config.yaml
num_hidden_layers: 8
norm_place: "pre"
beta2: 0.99
weight_decay: 0.048
Each number is 128 + 32 x the weight over its row's rms, rounded and kept within 0 to 255. Layers, rows and columns count from 0. The size above them is the row's rms in percent of the matrix's.

# layer 4 MLP up, 512x128, rms 0.212, rows 59-71, columns 0-127
size [104  96 108  95 100 105 100  99 106 106 101 101  97]
[[124 101 138 150 134 103  74 134  75 150 123 118 110  93 213  99 146  87 118 165 118 110 141  65 129 102 109 138 115 123 142 161 113 144 147 117 108 121 131 168  98 121 160 144  96  97 115 147 121  93 100 116 126 181 162 150 109 189 122 106 161 142 120 102 151 117 194 114 137 132 159 178 120 132 127 158 148  42  97 144  99 131 172 110 112 130 130 139 109  84 121 172  50 158 177 111 123 152 157 175 170  78  88  91 124 142 173 133 122  87 128 106 171 119 114  96 170 101 138 177  76 103  85  99 193  98  79 217]
 [ 65  94  91 122 194 187 212 124 132 136 143 149 152 104 133 143 150 155 171 148 112  82 187 113 141  80  93 143 151 174 147 102 158 118  92 112 134 128 105  30 102 150 118 116  73 122 107 122 110 137 140 155  47 133 162  88 100  88  95 116 155 171 100 135  74  92 101 132 183 108 157 157 145 141 122  84 181 151 164 104  60 101 119 106 148 101 114 128 121 123  62 115 147  97 136 161 141 189 132 135 124 139 147  96 122 102 146 194 110 137 157 127 176 138 152 129 119 133 130 194 132  98 145 129 134 162 147  97]
 [102 188 132 126 110 150 111 103 150 144 128 100  91 104  97  96 134  97 124 157 148 177 119  99 139 157 126  95 147 176  78 137 102 149 158  98 173 186 135  99  82 128 138 126 116  43  98 130 120  80 110 165 160 105 149  99  99 129 131 148 102 143 174 113 181 168 180 107 125 100  77 187  83  77  60 114 104 188 162 179 142 163 129 122 150  64 121 108 135 148 123 146 138 160 139 134 104 147 132 162 135 149 166  97  53 161 163 102  91 136  75 188 110  82 110 162 107 152 107 170 168 133 106 150 105 111 150  79]
 [101 120 126 149  85 145 100 158 194 145 147 114 106 148 100 124 167 135 151  72 103 121 128 174  75 110  95 130 192 182 146  99 105 127 114 130 172 102 164 119 198 119 141 103  94 100 122  67 146 165 144 112 123 124 150 163  93 160 100 160 147 100 131 169 133  93 114 129 150 114 113  76 142 146  72 158 150 191 123 119  58  57 174 119 172  92 203 101 179 123 160 134 120 103 118 159 103 119 158 143 125 165 149 184 154  83 122 124 195 169 103 153 178 120  95 137 159 116 122 131  75 131 152  78 144  83 124 148]
 [111 155 109 161 155 152 133  89  65 128 135 149 113 130 103 150 146 127  64 124 132 104 131  96 130 141 137  86  87 198  75 138 111  74 124  53 163  82 102 124  56 168 125 186 133 149 151 173 130  70 110 116 108 117 103 145  53 191 104 133 156 105 109 155 121  86 124 187 155 148 170 161 126 139 135 105 170 196 111 140 121 150  66 120 112 106  84 122 125 106 167  89 138 113  79 167 121 130 135  93  95 151 134 126 151 180 117 147 142 102  40 153 138 142 100 156 161  97 112  91 100 134 142 185 126 124  97 138]
 [ 76 142 154 111  80  86 114 163 120 157 156  93  98 104 213 140  59 127 110 132 163 138 151 120 104 144 129 142  65  90 168 105  81 165 110 105 128 143 104 183 154  99 120  74 142  98 158 105 122 189 133 124 129 179 112 124 103  94 105 182 177  98 114 132 151 112 160 195 104 161 117  96 146 134  69 147 149 124 124 141 137 172 121  69  79 106 132 115 126  95 127 209  74 131 109 160 133  88 119 147 171 136 123 143 144 168  79 156 193 175 116 137  76 156  97 140 134 144  90 158 108 134 146 124 178  92 166 138]
 [ 90 137 144 110 155  80 189 143 120 167  51 165  67 131 125 101 113 107 112 150 152  94 153 139 105 115  75 132  41 192 150 147 159 131  80  92 101 127 143 132 108 161 109 164 136 115  99 139 129 105 116 110 107 163 200  96 162 159 117  89 153 135 102 107  96 150 111 173  94  96 166 148 225 109 125 137 152 104 165  61 121  99 122 132 116 130  76 128  94  98 149 113 163 101 124 103 166 118 134 126 139 149  80 132 126 135  95 150 124 198 174 138 147 100  78  71 124 158 118 143 125 124 174 113 189 157  92 158]
 [118 134  95  60 122 116 125 184 130 160  99 101  94 172 126  99 169 134 112 109 163  78 145 125  91 135 144 110  88 120  86 105 171 112 128 130 153 130 116 110 146  80 129 110  65 105 104  87 129 135 129 127 139 198 110  75 124 149 155 159 157 118 143 112 161 186  91 113 158 108 188 157 175 144 137  89 141 174 142 186 133 176  85  59 127 148 114 106 101 172 165 159 104 145 163 125 103 104  98 176 120 218  99  96 124 166 126  77 145  94  99 106  66 162 112 143 109  91  56 164 165 135 151 132 145 133  95 161]
 [167 121 190 117 106 124 118 156 154 158 144  92  90 170 157 119 128 133  74 109 104  86 134 134 121 135 197  74 154 108 169 136  81 116  62 143 198 162 150 179 152  78 118 114 110 148 186 170 138 172 184 101 101 112 151 110 133 142 121  80 118 181 129 135 160  96 144 123 131 140  93 132  96 147 110 163 199  87 130  98 147 141 179 194 112 113 101  92 115 175 205 124 178 154 108  70 102  95 151 165 165 161 135  84 143 152 124 141 153 134 128 142 196  81  99 111 151 128 130 159 123 111 145 150 119 101 151  99]
 [ 75 186 146 128 129 169 113 145  91 153  98 178 143 161 155 159 103  92 122 172 181  40  70 122  93 119  99 117  93 158 173 146 153 124  99 103  86 160  90 113 109  99 189  47 110  83 112 133 143 154 171 156 134 106 156 118  83 158  99 158 108 113 181 167 127 165  95 130 106  97 122 161 100 139  84 130  83 156 137  99 114 105 147  74 178 140 134 109 166 193 122 147 122 102 158 133 137 131 219 136 155 179 103 136 131 135 143 138 108 144 155 123 151 115 141 160  89 127 139 141 174 120 134 194 164 103 131  91]
 [116 142 206 167 132  87 113 155 105 140 102 151 103 170 159 173  51 171 105 131 103 133 137 148 122 135 181 196  94 111 137 104 119 146 130 139  98 162 142 101 170 113 122 134  96 101 115  98 111 167 179 155  46 177 160 159 131 158 153 159 159 129  85 100 128  73 181 139 102 153 149 150 129 140 116 125 106 112 108  81 153 114 199  32 170  54 198 139 162  88 133 144 120 105  92 116 152 116 148 143 162  98 139 121 162 176 111 122 149 101 142 167 148 117 122 182 163 176 156 141 113 143 118 112 107 120 125 129]
 [140  81 179 129  77 104 110 160  95 169 140 115  97 129 110  90 162 111 111  96 149 136 161 170  97 129 115  83 141 100 146 160 187 108 135  90 190  87 163 160 121 146 143  80 123 152 148 105 159 106 103 104 123 191 117 106 156 114 144 143 165 193 112 110 112 116 158 173 123 161 175 118 179 159 162  85 131 130 115 179 145 166 202 164 195 132 164 154  90  96 156  85 136 159 117 121 146 151 175 140 134 142 172 137 172 120 126 192 189 145 195 108 145 128 111 154  90 148 138 213 122 145 105 106  95 102 128 139]
 [140 147 116 109 146 173  73 137 127 165 168 154 112  91 155 133 171 177  77 165 114 181 101 152 112 106 155 119 109 168 116 128 158 120 142 107 138 137  74 145  87 168 192  59 115 178 113 121 138 130 165  62 126 136 208 119 186 137 130 140 178 125 116 163 181 110 123  64 113 124 136 181 142  96 121 147  38 158 153 164 159 108 102 154 155 148 118 175 117 120  94 137 120 150 100 105 153 160 102 144 133 139 142 152 140 152  95  60 153 108 142  84 145 124 179 137 103 127 129 108 126 121  35 162 108 105 107  86]]
# layer 4 MLP down (transposed), 512x128, rms 0.158, rows 59-70, columns 0-127
size [105  96 104  97 104 109  98  96 101 102 102 102]
[[126  93  30 134  99 126 128  82 124 167 135 126 112  90 153 141 103 149  58 166 143  83 112 227 111 145 135 113 135 191  98 151  64  83 189 112 112  99 118 126 116 115 160 171  96 105 147  99 110  96 134 165 150 129 168 134  97 124 139 105 158 133 130 165 130 103 136 132 122 162 140 114  92 144 101 129 145 123 150 121 101  96 146 129 177 108 106  64 119 113 143 132 143 129 137  96  69 150 141 162 199  90 114 132 111 138  26 140 121 119 115 106 103  93 115  82 151 184 112  95 151 178 105  56 126  87 125 166]
 [121 113 140 126 110 127 109 121 147  82 173  73 124 187 154 125 112  86 136 126 112 142 135 176 172 158 123 159  97 148 122 142 116 120 104 109 124 127 154 121  84  91  97 140  56 108  84 111 118 126 111 115 156 142  77 116 155 126 159 154 165 159 133 135 133 145 167 132  64 162 129 173  89 152 141 119 184  95  97 153 134 216 127  38 123 142 189 175 170 138  91 147 109 108 154 133 138 135 168  82  29 124 126 177 163 146  90 146 115 110 162 118 116 193 128 117 106  73 131  74 104 179  84 137 119  80 121 154]
 [109 122  95  95 123 108 109 130 140 166 114  90 123 131 110 168 113  98 139 118 146 183 135 139 196 128 115 112 145  83 104 166 119 104  65 126 140  95  72 105 157 157 167  50 140 145 110 141  62  88  87  88 138 189 102 151 156 141 122 123  71 207 131 135 104 140  96 177 136 106 153 112 121 160 191 143  95 129  77 178 107 138 131 144 130 144 151 143  92  85  56 102 121 120 175 104 137 126 184 117 201 126 165 154 128  98  42 108 120 126 138 165 164 119 132 121 121 115 182  89 126 137 139 121  54 143 137 120]
 [133 173 130 129 145 120  77 163  93  80 145  86 143 139 109 162 117  93 136 124  85 125 103 217 131 138 206 109  81 151 137 137 124 133  87 201  83 146  78  88 167 142  33 130 129 153 137 124 162 148 129 115 121 172 128 123 107 176 175 124 178 145 173 105  82 109  98  82 115 126  93 144 123 102 113 169 161 181  95 137  75  69 153 118 139 122 140 160 168 103 103 128 126 109 171 158 171 142 160 104  69 116 108  67 100 155  90 129  69 120 136 144 133 127 141 108 149 163  93  91 118 115 121  63 140 124 115 114]
 [112  96  74  96 144 114 165 189 183 116 166  87 172 137 141  86 132 120 139 165  82  87 150 136 126 135  62 122 117  98 131 150 155 120 107 121 167 137 110 117 153 137 128 111 192 115  96 145 139 195 139 156  86  63 150 101 138 132 118 123  25 130 166  94 146 103 125 138  90  92 116  96  94 168  63  88  72 157  97 108 107 124 164 159  40  81 115 134 115  83 135 138  84 154 134 122 167 157 125 117 145 155 156 139 130 141 139 145 144 189 146 117 129 103 141 135  42 150  85 129 138 102  88 119 129  93 122 166]
 [149 196  75 131 110 109 121 136 111 110  96 147  42 130 175 152 138 103 148 107 134 120 142 117 113 114 152  75 128 155  71 107 204 180 172  50 134 138 184 148 139 128 143 103  22 132 104 149 170 163 176 128 151  93 160  61 148 146 135  80 115 129 164 113 101 150 150 149 161 158 140  97  78 192  97 150  74 136 120 147 124 134 143 122 144 131 138 125 108 118 138 134 144 104 150 113 141 165 153  81 230 120  70 140 122 166 127 124 142 139 154 118 169 157 138 108 142  93 125 135 180 117 129 115 124 150 111 149]
 [127 142 122  89 218 103 139 160 157 161  88 134 140  93 169 148 157  81 157 115 195  56  83 137 165 180 139 157 156 151 104 146 123 131 144 111 165 140 123 124 129 129 104  99  74 122 134 168 115 132 131 132 102 143 120 153 160  73 123 101 129 134 130 112  95 123 156 144 143 133 188 103 130 125 135 128 152 166  58 109 149 152 116 184 148 130 122  83  91  74 111  97 119 162 113 140 123 104 128 168 115 111 155  88 158 152   1 116  77 194 125 135 130 168  57 111  66  95 152 120 109 141 107 137 106  83 152 122]
 [144 140 203 189 156 141 116 126 149  82 145 151 110 194 151  62 113 120 164 151 112 141 100 117 165 162 178 138  78 152 168  98 141 130 107 157 105 134 159 100  87 130 113 101  96 164 129 182 144 108 109 199 121  89 123 140 166 112 170 145 166 174 135  91 135  90  86 136 114 109 166 100 116 123 111 161  99 138 120 137 157 109 138 174  83 103 143 103  64 110 150 168 146 142 120 146 112 116 171 138 205 109 124  90 143  95  68 179 121 130 134  83  97 115 122 155 117  73  88 151 119 104  85 217 110 172  86 106]
 [ 86 154 141 132 111 150 134 139 121 182 153 198 156 105 123 149 140 135 156 190 146 140 121  98 118 170  74 128  99 228 159 115 148 177 124 146 170 180 164 212 155  96 121 121 155 134  97 117 111 140 149 137 173 204  66 107  94 111 105 141 125 198 124 116 100 134 151 117 131 139 165 110 181 128 140 107 155 164 114 129 179 142 150 108  92  95 126 128 143 113 115 159 149 129  68 100  93 134 120 194 185 162 162 117 143 126 158 145 147  78 135  64 102 161 137 163  73 160 134  86 151 139 147 152 109 107 168 141]
 [134  73 215 147 111 123 122 155 136 111 107 150 141 174 120 118 155 138 111 110 155 144 152  75 110 187 168 137 124  57 162 121  97 118 123 199 161 144 139 136 147 182 169 153 108  95  71 164  84 107 113 114  98 142  91 133 101  64 158 159  77 121 113  98  84 116 143  73  97 103 152 108 127 137 120 120  76 142 117 174 164  37 152 106  93 142 114  84 146  98 121  84 108 136 160  67 165  73 110 141  57 148 155 160 152 135 121 113 111 124  88  85  99 113 105 122 114  64 134 143 157 155 114 100 155 106 130 108]
 [137 131 116 118 138 110 107 104 154  54 140 105 105  90 147 170 151 162 146 101 120 133 161 155  94 166 104 141 111 151 122 103  69 196 156 104  77 144 155 156  74 106 146  99  77 157  93 142  90 151 127 172  91 143  90  61 133 127 115  89 164 147 113 143  97 145 131 149  97 113 149 127 113 172 170 122 179  93  66 162 110 112 100 117 133 147 105 101 147 145 131 114 107 189 187  58 108 140 191 171 210 148 150  84  88 120  87 110 110  69 201 143 135 148 114 148  86 129 124 120  79 133  82 111 123 125 138 162]
 [131  76 164 145 140  76 155  90 116 116  95 112 112  66 155 156 149 143 133 158 172 102  57 174 148 173 189  86  80 151 129 176 139 151 137 148  97  88 126 159  50 172 130  91 118 133 141  79 126 113  92 120 137 124 123 130  93  89 179  71 216 128  84 134 112 100 130 129 127 111  84  91 130 164 125 120 123 130  94 134 126 141  98 142  93 132  83 134  82 112 125 190 112 152 137 173 139 112 133 117  54 126  57 107 146 148 151 111 164 167 143  79 122  93 124 133 107 123 128 140 106 161 200  95 106 176 119  92]]